Weights of a small transformer language model: learned residual scales.
Each number is 200 + 30 x the weight over its row's rms, rounded and kept within 0 to 999. Layers, rows and columns count from 0. The size before them is the row's rms in percent of the matrix's.

# layer 4 MLP down (transposed), 512x128, rms 0.0406, rows 148-175, columns 0-127
099,174,140,138,187,196,218,178,172,203,241,169,171,209,171,123,180,188,163,228,264,159,187,175,218,193,212,168,175,186,221,194,223,193,190,223,190,176,234,231,156,218,124,235,203,219,236,228,211,222,208,204,225,190,228,179,198,181,207,223,159,225,202,198,144,144,180,246,215,200,175,205,168,197,207,203,226,219,215,213,192,176,189,215,174,193,146,184,175,203,261,220,205,148,236,210,226,184,192,264,151,222,203,203,160,230,161,178,220,245,129,208,209,189,198,236,196,211,208,185,167,178,169,175,201,264,232,272,193
096,275,219,213,194,174,165,237,190,137,172,193,190,216,209,165,224,241,158,239,228,238,126,173,183,193,246,184,202,251,207,192,170,221,237,204,211,231,231,151,199,144,194,230,182,194,222,158,254,228,209,231,234,238,188,176,158,204,192,197,229,179,227,185,175,182,189,156,167,194,145,213,216,198,225,222,183,155,217,223,171,146,188,204,208,207,186,226,210,238,179,191,166,212,157,173,237,192,185,201,205,183,152,185,169,190,129,170,180,122,157,201,214,165,227,198,207,221,213,199,191,166,221,152,153,204,211,247,202
104,204,209,223,176,260,174,181,202,191,221,219,172,210,225,222,170,165,227,186,180,176,205,199,192,249,266,177,166,167,221,192,227,183,167,225,178,213,217,228,189,218,214,236,222,198,194,223,167,208,198,183,170,240,157,266,236,181,227,179,241,216,189,236,212,189,176,189,187,210,200,169,226,203,261,211,273,169,188,179,188,217,184,190,171,187,177,80,193,222,238,206,186,236,135,190,211,147,158,233,191,210,190,252,183,221,188,243,196,206,210,224,202,144,194,212,153,182,179,194,187,214,126,257,178,238,196,218,206
098,187,207,197,163,233,198,207,233,254,191,236,188,225,205,198,181,233,191,178,156,207,182,195,164,240,190,166,232,205,195,194,239,246,235,198,169,224,204,168,153,179,191,189,205,251,261,236,201,194,225,206,242,178,141,162,184,163,186,199,234,233,184,212,250,150,181,217,238,192,181,213,180,195,180,202,259,256,261,220,150,190,213,258,234,182,167,237,187,197,219,182,163,186,265,168,183,178,191,200,243,226,165,185,265,215,217,146,195,225,179,223,213,173,190,202,243,255,209,179,166,126,184,184,202,194,215,228,171
105,181,185,206,143,193,179,188,221,206,201,238,204,238,169,220,189,151,226,196,212,215,255,186,239,158,280,180,168,214,256,162,231,191,158,239,224,179,227,216,169,228,220,172,202,240,195,155,207,234,183,218,175,197,201,257,243,240,186,229,234,248,200,160,243,222,151,226,220,168,211,236,164,226,210,239,205,228,196,227,256,213,134,275,217,237,148,242,221,211,206,203,197,208,180,198,193,187,187,228,217,199,196,230,184,192,185,238,210,144,168,194,189,219,194,167,250,198,201,245,201,167,195,204,207,192,270,202,185
104,127,239,169,226,245,229,219,241,147,221,177,176,246,214,176,240,176,179,228,182,205,241,141,221,181,140,181,202,197,162,216,187,205,197,223,236,286,198,221,133,206,201,211,186,223,207,213,222,217,161,223,210,208,182,213,217,162,192,218,191,235,196,240,251,209,188,157,261,245,164,194,184,212,197,201,128,213,213,195,223,250,183,197,166,207,206,223,193,222,170,174,195,186,214,179,206,210,186,198,196,251,190,267,181,184,167,220,122,203,207,249,177,226,156,217,196,182,177,156,214,164,238,225,169,188,191,184,215
104,297,233,215,222,167,182,180,209,240,231,152,180,217,255,170,189,238,179,158,203,238,297,170,189,233,185,207,218,191,228,167,224,202,199,203,246,203,176,161,241,163,178,184,252,223,221,206,183,211,168,206,186,165,241,211,199,237,203,249,223,168,215,219,241,198,217,194,209,145,161,154,182,204,211,212,236,179,201,197,201,250,217,225,240,179,195,241,210,203,206,197,195,217,163,268,234,162,186,213,199,183,190,155,202,195,230,173,203,194,244,203,228,216,143,154,171,149,226,247,176,216,233,180,193,224,170,214,213
094,236,211,233,184,195,164,175,150,201,176,199,204,162,161,161,200,170,185,257,210,208,185,223,193,246,140,247,197,184,207,194,111,186,207,196,233,241,191,196,196,174,276,263,230,178,195,193,175,205,232,201,205,215,170,226,213,271,210,202,210,207,192,225,191,148,186,181,192,215,187,177,189,221,192,229,169,144,150,243,181,170,207,221,194,124,161,199,181,175,187,189,220,173,207,193,193,192,190,170,167,170,184,256,203,188,212,242,190,186,264,190,142,209,255,199,171,247,167,227,181,243,206,238,199,203,152,209,197
107,206,200,176,203,183,221,192,180,250,175,172,181,207,214,237,183,224,152,260,202,198,183,231,247,130,220,128,189,184,209,165,248,192,229,218,193,226,195,163,222,258,202,229,171,211,232,141,224,167,200,193,221,223,202,175,173,204,225,185,217,170,200,151,216,221,206,281,210,186,179,176,193,203,186,169,206,235,156,190,153,193,135,184,152,200,184,189,173,190,264,204,178,225,130,177,190,229,199,201,260,256,210,202,165,213,172,140,221,202,217,170,195,252,157,214,198,188,149,207,220,200,164,157,204,192,197,203,226
105,170,199,219,241,166,178,234,165,235,204,152,278,150,161,161,181,182,158,218,185,192,196,169,233,137,196,215,222,230,177,230,223,215,168,157,216,206,202,181,213,172,220,289,211,192,188,176,171,205,206,224,187,224,143,143,157,219,201,174,191,203,175,209,204,181,220,241,180,194,183,190,190,170,181,160,191,198,211,130,197,188,233,208,194,222,220,216,257,151,198,182,202,182,213,244,176,200,205,176,277,191,193,158,233,212,207,248,200,196,229,192,219,227,209,219,254,215,259,203,131,194,226,174,178,170,249,194,183
103,262,170,239,179,210,218,225,131,156,229,192,210,244,240,235,175,256,218,208,237,210,259,222,248,214,192,204,168,183,238,189,178,224,191,236,184,194,224,175,202,230,195,223,238,206,185,205,146,194,190,179,183,206,197,205,155,145,153,154,179,184,208,200,211,152,206,115,245,190,242,195,237,206,188,244,181,237,187,252,220,157,201,209,219,186,211,226,229,244,202,187,223,186,171,233,221,176,256,205,229,160,212,223,257,200,170,243,184,261,223,177,210,231,239,165,236,194,211,201,215,205,160,175,188,180,203,232,191
094,187,237,209,161,228,219,192,169,177,229,150,160,196,132,241,262,251,187,196,186,213,186,190,180,204,186,198,236,187,180,177,211,204,215,176,254,157,205,156,176,241,186,226,198,213,164,156,168,193,183,177,183,218,212,209,256,291,201,217,224,248,170,195,166,177,164,170,195,216,162,184,185,210,234,202,255,187,206,243,224,216,146,158,227,159,220,185,176,195,220,239,152,178,207,234,192,141,208,225,237,230,172,178,189,165,202,170,166,215,242,204,153,198,221,223,189,239,202,221,205,185,222,219,238,139,211,195,255
089,232,266,226,184,243,140,191,255,198,168,192,222,176,231,236,226,207,253,219,198,189,234,269,175,168,205,195,197,199,196,161,220,201,173,218,223,176,172,140,243,255,212,187,169,207,209,233,162,264,205,208,182,252,190,193,204,176,231,225,267,148,183,184,213,218,163,207,237,165,175,243,229,196,196,239,220,177,240,198,231,235,159,196,243,147,197,215,228,191,200,177,188,182,179,165,197,172,218,193,195,256,217,217,207,174,230,232,249,226,271,203,239,215,185,182,238,206,208,231,178,162,196,204,202,178,225,214,241
107,191,186,241,217,155,152,241,146,233,169,171,185,211,210,189,206,197,178,209,244,175,237,210,185,147,227,180,228,194,242,184,208,213,212,209,156,239,137,278,186,220,236,171,249,211,203,164,214,170,254,167,184,223,173,145,224,145,233,192,183,176,181,221,231,202,212,243,200,201,191,165,234,218,238,167,242,211,177,171,176,246,283,184,235,222,231,220,204,178,195,219,197,213,250,266,189,155,182,160,166,187,223,212,183,180,173,225,235,215,138,222,203,202,247,185,194,217,190,201,211,207,185,199,224,234,208,164,203
108,219,181,175,179,251,127,173,173,205,174,219,207,196,199,200,227,225,170,200,213,189,194,212,228,195,193,223,138,179,192,195,243,199,188,183,216,127,190,218,173,174,232,163,201,212,204,151,185,223,190,208,217,172,165,192,216,256,187,229,173,192,157,176,146,152,159,251,196,216,194,198,209,214,164,205,194,193,170,213,169,186,222,209,199,215,278,179,237,185,220,222,156,264,146,230,176,209,154,231,192,183,248,169,188,138,204,143,169,180,242,179,263,225,250,221,195,185,198,240,162,202,225,171,232,248,161,200,205
102,170,193,253,140,136,248,200,253,157,181,205,210,164,211,233,179,162,159,238,223,175,165,225,161,141,157,209,176,174,220,221,196,226,248,167,219,199,158,165,202,192,215,247,192,196,220,228,237,205,196,226,207,187,227,213,181,155,220,198,164,194,187,219,193,226,217,237,192,186,235,190,201,197,149,241,160,161,244,155,233,220,177,188,215,212,207,240,232,219,132,237,267,221,207,166,224,217,190,194,165,216,224,212,222,195,210,154,208,191,186,188,261,146,165,184,148,194,188,220,233,223,201,207,161,163,193,246,185
096,161,253,212,220,203,210,210,175,179,218,194,172,206,212,200,222,253,182,177,180,193,162,199,209,188,173,222,205,215,159,214,223,197,254,181,200,178,179,230,227,258,209,220,236,221,179,212,173,215,178,180,174,235,182,186,201,239,222,197,178,209,195,201,189,212,237,218,225,198,192,187,204,207,250,179,134,178,175,194,290,219,181,228,209,162,176,192,165,200,274,235,206,206,209,170,254,200,187,208,204,142,249,170,192,214,193,248,276,218,185,166,248,156,234,200,221,229,279,263,166,178,201,218,178,173,147,165,151
097,236,188,219,170,235,183,265,217,219,183,259,172,145,197,245,233,136,219,194,186,219,183,198,209,228,204,203,219,255,214,211,213,275,200,203,209,196,217,196,174,160,207,181,175,220,186,227,152,196,238,215,230,170,150,155,209,265,173,207,203,144,231,218,194,261,237,220,238,230,200,227,173,219,187,188,172,236,233,208,214,179,174,175,150,232,234,290,214,189,216,173,233,220,199,162,170,212,202,224,209,245,173,216,183,208,178,199,213,205,220,186,192,206,179,190,141,209,212,215,170,177,176,183,172,196,267,190,264
100,223,237,232,165,137,182,163,185,222,239,170,180,257,230,181,269,212,199,221,243,193,196,186,168,171,263,206,185,173,156,160,166,193,218,164,246,218,174,187,204,171,261,170,172,221,224,143,225,190,205,187,229,210,197,173,177,181,201,278,206,201,227,226,192,174,189,190,206,207,186,156,173,231,204,221,220,193,233,205,231,237,188,255,239,164,222,198,266,257,198,171,150,204,236,197,214,204,226,214,183,178,193,247,199,228,224,219,243,224,178,193,168,212,205,193,242,245,221,256,240,215,187,224,192,194,214,241,155
099,242,225,214,186,205,212,262,150,190,218,179,141,192,200,183,188,178,201,232,247,190,155,223,177,229,174,188,210,232,158,198,193,244,163,232,212,163,196,191,217,251,181,209,183,247,185,230,206,178,221,161,151,188,200,157,228,192,213,235,231,159,159,193,263,210,235,187,192,207,167,218,234,206,229,194,207,168,207,186,163,193,181,235,207,230,254,233,211,221,224,202,181,149,141,151,207,177,182,229,137,179,258,207,195,186,266,186,199,182,184,198,174,210,152,151,197,194,253,169,198,251,141,179,225,170,246,178,208
079,250,235,247,173,211,210,148,176,142,244,210,185,207,197,166,192,186,224,247,203,171,182,149,169,161,233,256,179,219,133,177,234,178,173,186,214,160,228,246,231,241,214,177,185,200,199,239,176,198,203,208,205,145,204,173,214,128,160,196,187,155,185,199,177,181,173,221,181,178,169,236,183,189,214,184,147,208,170,160,211,208,212,174,197,160,170,184,214,182,206,199,177,205,208,200,258,166,148,191,267,208,206,248,243,154,186,256,195,184,208,234,221,205,189,200,171,157,215,128,223,203,224,236,216,200,209,221,238
096,199,222,240,221,221,199,158,203,186,217,189,210,197,226,214,152,232,222,193,181,194,250,208,232,176,217,185,195,159,193,254,153,160,158,229,229,223,214,126,215,253,213,188,209,196,251,232,167,184,185,224,208,196,198,147,222,218,214,167,231,230,247,193,190,167,173,182,181,231,141,279,199,241,185,154,211,216,162,184,210,184,196,179,178,207,158,226,223,228,250,171,215,184,177,224,182,220,206,201,185,155,150,186,229,241,194,233,226,241,166,153,209,237,228,214,136,153,222,214,235,198,241,186,179,197,252,251,227
103,189,220,217,215,173,196,152,201,226,198,192,176,181,197,197,181,195,189,217,173,159,224,246,178,205,145,208,169,242,229,160,164,176,241,185,213,235,191,194,223,149,181,214,230,183,162,159,169,188,168,210,221,215,243,171,184,208,212,230,200,234,191,258,197,204,152,236,248,213,246,153,202,243,228,206,208,208,207,185,196,170,203,208,224,223,216,125,179,174,207,126,181,198,229,147,230,241,207,199,210,263,208,240,201,188,183,186,211,224,263,243,171,206,222,253,145,183,204,206,180,202,211,153,164,151,125,165,162
101,239,217,168,193,203,219,128,208,178,207,191,162,186,228,204,175,218,212,201,247,202,229,190,185,253,209,159,184,236,191,192,196,187,221,188,235,197,236,182,245,198,208,242,227,165,199,207,147,216,156,218,196,162,161,200,233,203,256,195,162,195,232,212,191,278,210,233,181,235,200,176,156,161,234,180,212,173,220,192,181,176,151,222,203,223,210,238,211,228,175,183,182,164,216,167,197,251,233,160,187,219,207,215,158,161,219,231,272,163,173,233,247,198,184,179,266,172,233,299,164,187,241,198,211,185,207,201,192
101,185,201,161,234,180,188,163,187,164,217,191,253,162,169,190,265,208,203,238,224,159,155,175,166,185,206,179,221,220,160,238,202,226,250,242,182,165,212,248,260,202,173,194,217,190,241,218,250,192,149,215,242,188,208,155,210,237,177,276,230,170,188,208,218,200,164,236,191,243,196,127,197,220,185,203,189,189,179,158,218,209,175,186,171,229,186,165,187,175,230,171,167,183,218,187,162,211,214,218,235,186,153,195,210,148,214,182,184,219,230,171,221,181,208,137,243,223,181,209,278,187,172,207,211,175,149,194,221
095,181,233,207,193,169,191,152,216,232,216,186,220,249,170,180,223,232,176,229,216,182,139,219,176,177,169,198,235,224,201,189,156,172,235,198,189,173,139,210,195,185,143,231,174,204,167,225,188,233,188,181,257,231,240,192,189,193,190,189,216,231,181,238,215,177,269,239,214,248,211,180,192,185,229,198,261,213,204,199,183,180,193,196,204,203,245,275,195,245,174,241,157,147,232,248,184,149,209,184,201,203,210,246,188,242,246,174,212,228,210,232,227,209,135,184,195,172,207,241,128,155,187,152,205,189,190,185,214
101,193,196,244,198,198,241,165,157,242,197,235,177,232,235,298,235,192,232,174,243,197,220,151,159,188,177,240,189,200,200,184,198,199,180,194,206,273,198,204,186,144,207,235,201,205,212,229,163,178,245,185,190,224,191,175,174,188,130,212,183,204,229,195,122,192,154,166,203,216,134,183,219,149,210,171,193,187,234,213,221,204,174,170,222,246,244,197,216,218,156,183,197,267,208,163,149,175,162,220,181,218,236,167,182,176,206,202,204,183,200,205,168,224,237,163,205,202,188,164,208,158,226,219,217,251,187,171,197
099,193,170,178,187,224,202,187,175,197,221,144,228,189,196,211,172,181,130,220,214,280,233,187,253,229,197,199,143,183,172,171,178,213,186,192,218,192,185,259,196,202,228,243,213,180,199,258,168,209,171,246,185,180,154,219,180,195,201,239,215,252,167,206,190,205,129,209,197,220,169,216,181,206,171,157,191,219,180,202,256,230,224,176,178,170,179,198,251,210,181,198,179,236,167,183,231,190,202,221,156,194,189,197,181,256,221,219,226,233,248,228,199,166,156,194,149,201,202,168,258,201,252,269,237,183,193,187,256
# layer 4 MLP up, 512x128, rms 0.167, rows 149-175, columns 0-127
103,211,191,240,206,240,206,159,201,220,181,199,202,185,192,228,224,177,177,238,201,214,244,247,199,207,229,243,154,199,177,216,191,217,239,193,236,216,193,222,168,189,193,198,199,226,186,189,233,161,170,194,153,171,218,258,186,170,196,194,196,216,220,214,223,138,192,211,253,167,150,272,218,177,199,179,145,211,178,237,141,171,139,136,197,256,186,206,193,170,196,190,192,219,219,210,168,165,224,191,222,212,180,219,196,213,191,187,192,257,234,245,169,227,216,271,249,204,133,219,210,232,265,237,204,158,179,180,242
101,216,144,199,241,224,168,250,185,221,256,194,237,225,240,241,195,169,216,191,169,181,251,232,252,233,202,185,170,174,178,165,222,212,202,162,170,284,218,230,176,132,186,120,209,244,198,204,217,198,206,217,189,145,228,216,240,210,198,177,186,197,214,187,171,191,181,188,166,218,216,203,181,244,227,225,219,172,167,208,200,229,237,244,248,232,226,173,193,227,245,248,184,193,195,154,202,209,221,201,218,236,241,222,231,177,265,224,204,209,199,214,232,175,182,191,188,201,269,170,188,248,186,210,194,243,223,174,185
096,173,202,193,204,178,221,230,171,235,192,196,182,213,204,169,146,179,167,225,175,215,186,240,200,195,185,204,262,188,213,183,171,236,190,212,131,169,172,209,197,168,159,165,227,199,147,212,197,212,178,172,204,128,194,183,234,213,241,181,255,188,169,187,248,204,225,203,217,221,148,264,195,195,162,180,212,182,259,201,201,213,225,220,236,225,250,191,217,267,154,160,199,171,170,168,191,217,246,179,199,138,180,179,266,206,185,244,199,157,165,241,206,215,241,187,259,229,153,198,157,222,212,217,200,199,163,220,200
100,193,139,201,162,163,219,186,217,156,233,224,236,200,193,263,262,166,265,243,172,226,254,164,146,224,158,214,165,223,266,170,192,179,178,175,156,161,192,256,226,161,221,174,219,211,244,205,148,214,231,202,213,243,186,235,189,225,181,211,194,163,227,175,196,157,210,240,149,203,201,202,222,192,183,182,249,249,198,184,153,164,227,202,158,189,190,210,239,202,219,191,193,195,221,181,177,188,199,193,209,187,195,195,198,186,226,176,197,190,200,173,201,188,167,181,198,141,216,250,148,228,178,186,179,169,182,137,158
107,161,249,201,164,232,238,253,193,176,195,230,181,234,234,176,261,210,208,219,191,213,185,183,196,193,209,169,203,231,165,219,157,212,206,257,231,230,220,183,175,191,169,181,241,218,222,208,185,204,177,181,205,174,179,211,242,118,201,223,173,180,192,193,159,182,195,141,244,216,176,180,174,189,191,202,208,133,191,207,230,250,209,168,163,247,177,278,199,191,221,205,236,200,213,155,237,226,215,177,290,253,212,211,220,174,192,176,136,201,223,205,188,162,200,213,187,163,264,206,190,233,202,193,240,199,232,241,192
115,259,192,136,212,154,189,205,205,179,199,218,151,223,170,218,145,163,181,193,226,205,198,186,140,185,209,221,230,192,183,265,211,271,160,139,150,155,187,229,163,212,206,215,202,219,235,218,213,233,197,190,215,219,228,197,224,181,206,217,188,181,170,187,188,194,183,194,177,174,153,158,167,160,219,250,220,181,249,172,171,237,207,237,244,196,204,256,158,215,207,189,209,197,194,152,183,166,281,199,216,224,186,154,217,202,162,216,210,239,164,199,225,248,201,189,163,223,205,242,208,191,194,175,198,175,279,209,186
094,257,260,181,204,145,226,175,168,169,182,185,159,220,141,216,209,194,185,269,194,176,209,162,207,234,180,229,236,206,224,219,176,200,217,194,235,226,201,298,212,171,268,219,231,199,190,170,184,255,219,203,229,193,237,167,197,234,213,179,190,233,179,212,136,196,173,231,179,235,197,192,196,219,169,235,188,124,171,230,175,192,174,231,188,207,194,190,194,155,191,182,263,216,205,125,225,227,200,178,205,157,239,210,194,180,238,216,190,200,221,178,197,224,205,197,249,160,198,178,181,241,205,190,211,173,163,172,167
097,179,230,138,227,178,217,211,178,166,223,243,218,196,224,175,193,216,136,223,254,200,171,178,209,198,165,187,193,145,177,221,196,171,240,185,159,144,215,204,215,234,211,191,166,238,210,132,231,196,217,212,192,241,209,191,194,210,191,196,166,183,203,203,218,221,169,236,207,175,171,194,229,200,192,200,168,211,214,227,168,184,173,173,171,188,176,164,183,202,212,176,175,240,137,147,219,229,206,173,279,223,210,188,202,196,170,162,214,191,192,215,172,191,134,202,225,132,169,177,165,237,177,199,191,215,301,271,174
104,184,188,243,269,191,250,173,157,218,211,188,185,200,170,264,204,197,186,202,172,206,127,203,173,138,214,224,207,205,211,223,209,186,127,115,200,150,172,220,192,147,227,238,179,204,249,223,172,221,195,237,172,218,164,169,212,207,203,189,227,179,149,169,226,212,227,224,171,210,248,200,198,195,171,220,214,188,201,182,212,223,221,231,230,220,222,222,212,180,200,197,175,212,168,210,159,204,190,177,246,230,229,178,234,240,219,221,193,230,149,204,256,193,195,156,257,187,239,156,119,206,177,166,188,205,213,213,203
097,250,193,206,193,211,267,198,136,165,228,201,158,241,188,179,174,236,211,172,211,175,256,219,227,216,209,190,205,163,199,170,235,236,202,195,218,194,197,244,193,220,188,193,251,199,227,232,146,216,151,219,167,210,242,156,165,201,174,190,201,163,153,174,193,209,206,173,219,244,176,187,213,207,195,195,147,193,174,210,162,177,236,188,207,221,194,190,259,190,228,232,255,245,188,165,206,254,210,174,216,176,242,242,263,274,216,275,182,186,206,208,189,242,187,240,239,232,206,152,228,192,175,201,215,234,205,227,177
092,226,222,192,269,159,202,193,251,240,202,203,208,203,176,189,199,193,233,211,198,147,240,182,192,198,192,192,200,224,222,279,207,162,213,142,198,228,156,205,214,166,198,231,204,195,197,195,174,210,247,215,151,239,216,159,137,185,200,209,223,155,199,176,227,204,211,184,251,194,185,231,188,209,179,210,151,185,222,174,188,165,160,249,182,243,271,139,206,229,179,154,218,216,222,210,145,236,187,180,234,144,216,194,231,232,238,218,180,137,192,237,187,220,214,179,176,218,159,249,175,153,209,192,190,193,237,235,229
090,150,205,214,209,226,238,187,154,239,174,194,184,220,168,173,234,194,271,197,218,167,175,183,144,226,216,243,243,257,134,204,203,142,246,210,182,201,197,161,240,223,190,242,216,247,203,178,222,232,219,167,192,146,230,126,186,228,154,261,193,230,201,172,205,169,175,198,236,214,147,209,216,226,184,168,182,175,228,219,202,185,161,199,243,189,185,199,196,240,185,204,155,180,182,166,233,172,205,175,173,195,163,167,208,214,226,236,233,187,267,193,183,186,157,235,252,204,194,218,195,165,164,196,195,192,209,228,188
102,253,204,176,192,221,193,191,236,222,207,245,208,173,185,223,200,244,170,201,215,168,193,178,170,176,183,236,179,200,184,148,195,165,179,209,225,109,237,182,228,186,211,210,184,218,186,254,201,218,193,247,179,258,252,235,186,271,180,231,213,163,221,188,214,201,213,178,234,187,252,164,206,204,191,190,239,212,177,230,200,152,149,273,186,156,202,216,209,202,199,167,181,165,143,189,214,197,254,157,233,200,213,177,241,214,251,198,170,221,174,225,205,223,163,235,213,170,181,285,186,202,231,208,212,224,210,154,221
105,195,212,172,219,230,234,229,227,265,166,215,177,191,226,204,128,213,190,196,188,191,194,236,232,203,178,232,212,187,158,197,203,164,203,179,202,206,144,235,185,229,175,178,200,250,193,137,194,217,173,203,185,167,199,156,209,246,225,188,193,188,215,244,234,249,206,177,163,183,185,186,201,162,228,170,164,144,135,220,196,225,191,219,224,256,206,168,158,118,241,215,204,173,170,194,165,224,222,193,233,186,222,175,233,215,156,164,164,183,182,216,147,232,169,130,179,225,211,175,228,200,155,173,138,184,211,204,195
103,225,172,122,233,216,241,181,161,135,186,185,182,238,219,179,177,261,237,249,181,192,230,201,175,224,217,216,235,138,191,162,179,200,238,200,205,168,187,203,215,175,275,256,186,223,244,188,188,186,214,186,191,213,206,195,215,183,183,213,177,211,194,236,264,255,252,176,172,153,205,196,198,214,167,225,195,219,211,224,218,244,192,239,215,266,242,199,195,217,175,212,158,173,190,223,169,238,222,224,207,199,157,182,197,225,209,191,185,171,136,176,203,220,206,162,198,174,208,235,193,215,253,201,147,211,171,159,146
092,174,208,187,237,181,237,248,248,169,178,219,129,181,248,209,99,211,241,219,210,245,223,198,247,216,222,232,168,208,183,194,156,224,229,203,229,185,178,188,195,191,224,137,203,231,206,176,220,204,249,161,156,231,215,168,242,197,179,223,196,197,206,147,205,195,281,220,211,146,183,157,243,184,152,195,217,189,138,178,181,213,216,191,196,166,188,218,207,195,233,217,253,244,195,167,209,205,237,194,163,178,181,218,175,227,214,201,219,218,171,202,232,172,199,204,203,228,191,199,187,178,173,235,238,208,204,165,130
098,226,166,250,166,200,182,269,180,179,154,232,133,178,194,195,212,244,211,160,177,170,225,197,197,260,185,213,153,233,162,202,211,219,217,217,246,225,173,228,190,150,207,142,227,206,235,188,171,199,228,157,217,188,204,201,197,216,143,221,209,187,196,190,148,272,211,202,206,161,221,225,170,212,138,181,157,175,258,207,173,181,176,159,198,214,220,237,172,186,201,207,233,195,178,130,165,192,236,242,182,206,146,170,232,221,182,215,205,189,252,228,202,161,163,178,175,198,229,178,232,205,211,182,194,178,219,173,154
090,196,222,258,200,176,254,238,141,197,210,237,181,200,219,196,225,208,178,230,192,149,159,220,193,190,175,150,169,184,232,130,190,167,230,204,245,172,180,254,182,202,198,148,227,227,236,137,167,212,217,218,167,222,175,221,197,207,186,235,189,178,250,189,180,178,213,200,196,237,147,224,144,209,208,233,232,172,246,149,169,223,213,225,272,198,209,201,210,234,163,194,209,244,207,185,213,251,187,230,203,227,236,254,203,207,250,194,188,221,183,238,198,205,171,217,249,215,193,200,181,225,173,149,159,210,189,254,189
101,175,128,210,171,189,167,192,229,170,250,224,213,231,168,184,197,181,193,203,190,201,150,214,175,255,211,183,214,219,190,154,165,187,155,198,171,142,161,212,257,215,249,197,209,226,200,212,218,202,221,243,257,140,214,269,141,227,210,193,164,244,162,231,201,209,220,163,209,220,210,249,220,206,173,168,172,211,276,199,183,213,257,193,216,230,170,201,181,197,194,228,188,171,172,186,229,237,174,208,221,186,174,220,143,139,177,225,224,202,207,178,160,159,230,233,210,205,226,174,217,229,145,187,163,213,198,184,208
074,214,229,168,189,203,233,206,184,200,188,228,159,234,275,194,242,217,185,243,161,236,165,228,214,190,169,186,136,201,232,174,160,236,184,190,184,236,147,279,155,178,181,181,187,132,190,206,233,200,190,179,155,225,192,167,153,229,217,157,209,191,181,130,182,210,162,221,204,238,183,220,213,207,188,180,156,172,195,193,157,184,226,207,173,162,156,198,147,182,192,175,149,180,224,205,204,171,180,227,279,234,223,182,231,177,249,197,210,168,219,267,215,199,191,199,211,215,190,242,211,176,196,202,193,203,241,223,215
092,174,204,194,238,171,215,193,188,217,252,152,202,225,174,166,215,169,159,164,211,217,232,162,181,219,170,219,190,144,196,183,157,199,144,216,205,235,165,227,233,168,199,207,244,213,214,190,169,172,248,230,197,173,211,218,189,253,210,209,195,208,177,211,248,227,185,215,207,236,194,270,144,210,231,137,190,211,223,207,231,150,173,179,234,276,151,203,245,162,245,218,200,193,174,211,166,189,195,170,202,192,130,177,210,205,195,247,200,218,166,243,210,214,210,198,222,174,208,184,239,176,208,179,149,238,190,178,280
096,190,247,168,241,201,211,214,235,180,206,231,234,192,190,189,181,148,157,187,157,170,220,182,214,227,198,196,152,234,194,251,143,217,238,182,181,243,174,177,234,155,131,236,204,212,171,173,194,152,219,221,140,235,204,234,192,184,201,195,245,183,205,208,211,222,198,243,198,221,239,179,211,158,168,201,160,139,143,164,199,162,208,190,239,186,201,195,197,172,165,127,234,223,286,146,251,223,219,221,207,181,194,205,209,199,183,229,171,251,177,221,232,195,154,227,238,193,192,203,194,238,217,195,175,211,208,190,195
101,258,189,201,205,230,144,202,266,143,177,220,209,248,194,187,225,204,174,209,177,195,184,173,201,157,170,241,239,168,234,208,162,212,199,194,162,182,170,234,155,183,229,167,205,194,263,214,221,213,188,173,239,190,167,220,206,161,171,190,226,208,184,169,218,231,201,177,229,184,186,187,232,208,128,201,209,181,197,202,150,229,187,241,204,245,173,215,158,200,218,183,195,281,158,211,220,144,174,242,173,166,192,227,250,213,165,179,220,209,183,202,214,198,236,239,161,157,183,218,158,216,192,180,202,181,111,162,180
105,239,188,131,196,190,145,171,163,146,208,210,161,184,197,214,251,153,229,186,214,164,200,181,202,168,234,191,160,199,232,248,204,191,247,200,202,132,238,236,219,213,155,205,176,189,256,166,219,214,145,221,209,189,228,158,211,192,119,229,182,209,230,176,197,194,186,230,233,165,216,259,214,235,241,209,125,200,162,196,182,160,211,215,216,268,208,224,231,189,175,155,189,192,186,218,155,209,174,165,216,207,182,194,217,181,204,181,142,216,190,193,188,182,175,217,221,208,159,192,178,175,176,176,225,161,173,238,179
090,227,178,180,250,202,226,255,204,216,124,231,234,200,187,208,184,184,219,155,201,239,177,197,188,260,157,237,199,157,124,204,160,173,162,213,209,220,178,176,224,181,160,204,174,249,200,176,157,228,213,239,181,246,228,202,236,157,184,154,181,168,161,175,224,199,156,177,197,189,182,240,259,251,224,258,199,164,137,206,189,197,198,195,161,173,213,251,218,192,198,237,178,215,210,205,199,206,227,184,213,167,199,180,257,227,199,181,171,175,187,191,191,211,173,196,227,181,183,173,171,173,181,204,158,161,222,126,194
102,174,191,203,201,262,188,194,191,242,204,240,174,263,190,173,283,254,256,167,211,231,240,179,169,213,187,231,176,211,218,220,183,185,164,159,217,227,228,236,203,162,197,228,200,171,207,210,175,137,193,237,269,233,212,209,233,195,217,177,196,171,215,241,156,212,216,205,188,262,143,216,241,207,183,153,175,178,240,239,162,201,190,168,189,222,204,219,200,221,180,189,209,228,202,218,228,240,190,210,161,131,182,199,181,225,268,235,211,242,174,190,237,230,185,201,215,159,201,199,167,188,213,179,270,209,196,184,197
096,172,172,116,276,198,256,178,160,206,197,192,215,246,247,245,153,228,208,168,171,232,193,218,217,165,164,174,221,171,194,209,187,221,148,134,251,208,174,216,130,200,192,195,203,157,201,186,216,239,222,223,180,192,177,190,209,208,154,206,131,214,217,212,249,185,177,213,240,204,200,199,165,169,185,193,188,183,203,177,189,216,171,215,231,201,158,196,205,185,173,211,239,191,208,203,212,178,244,187,216,207,180,202,219,184,254,243,234,207,174,198,203,144,169,195,208,240,197,188,238,200,223,270,210,200,185,115,240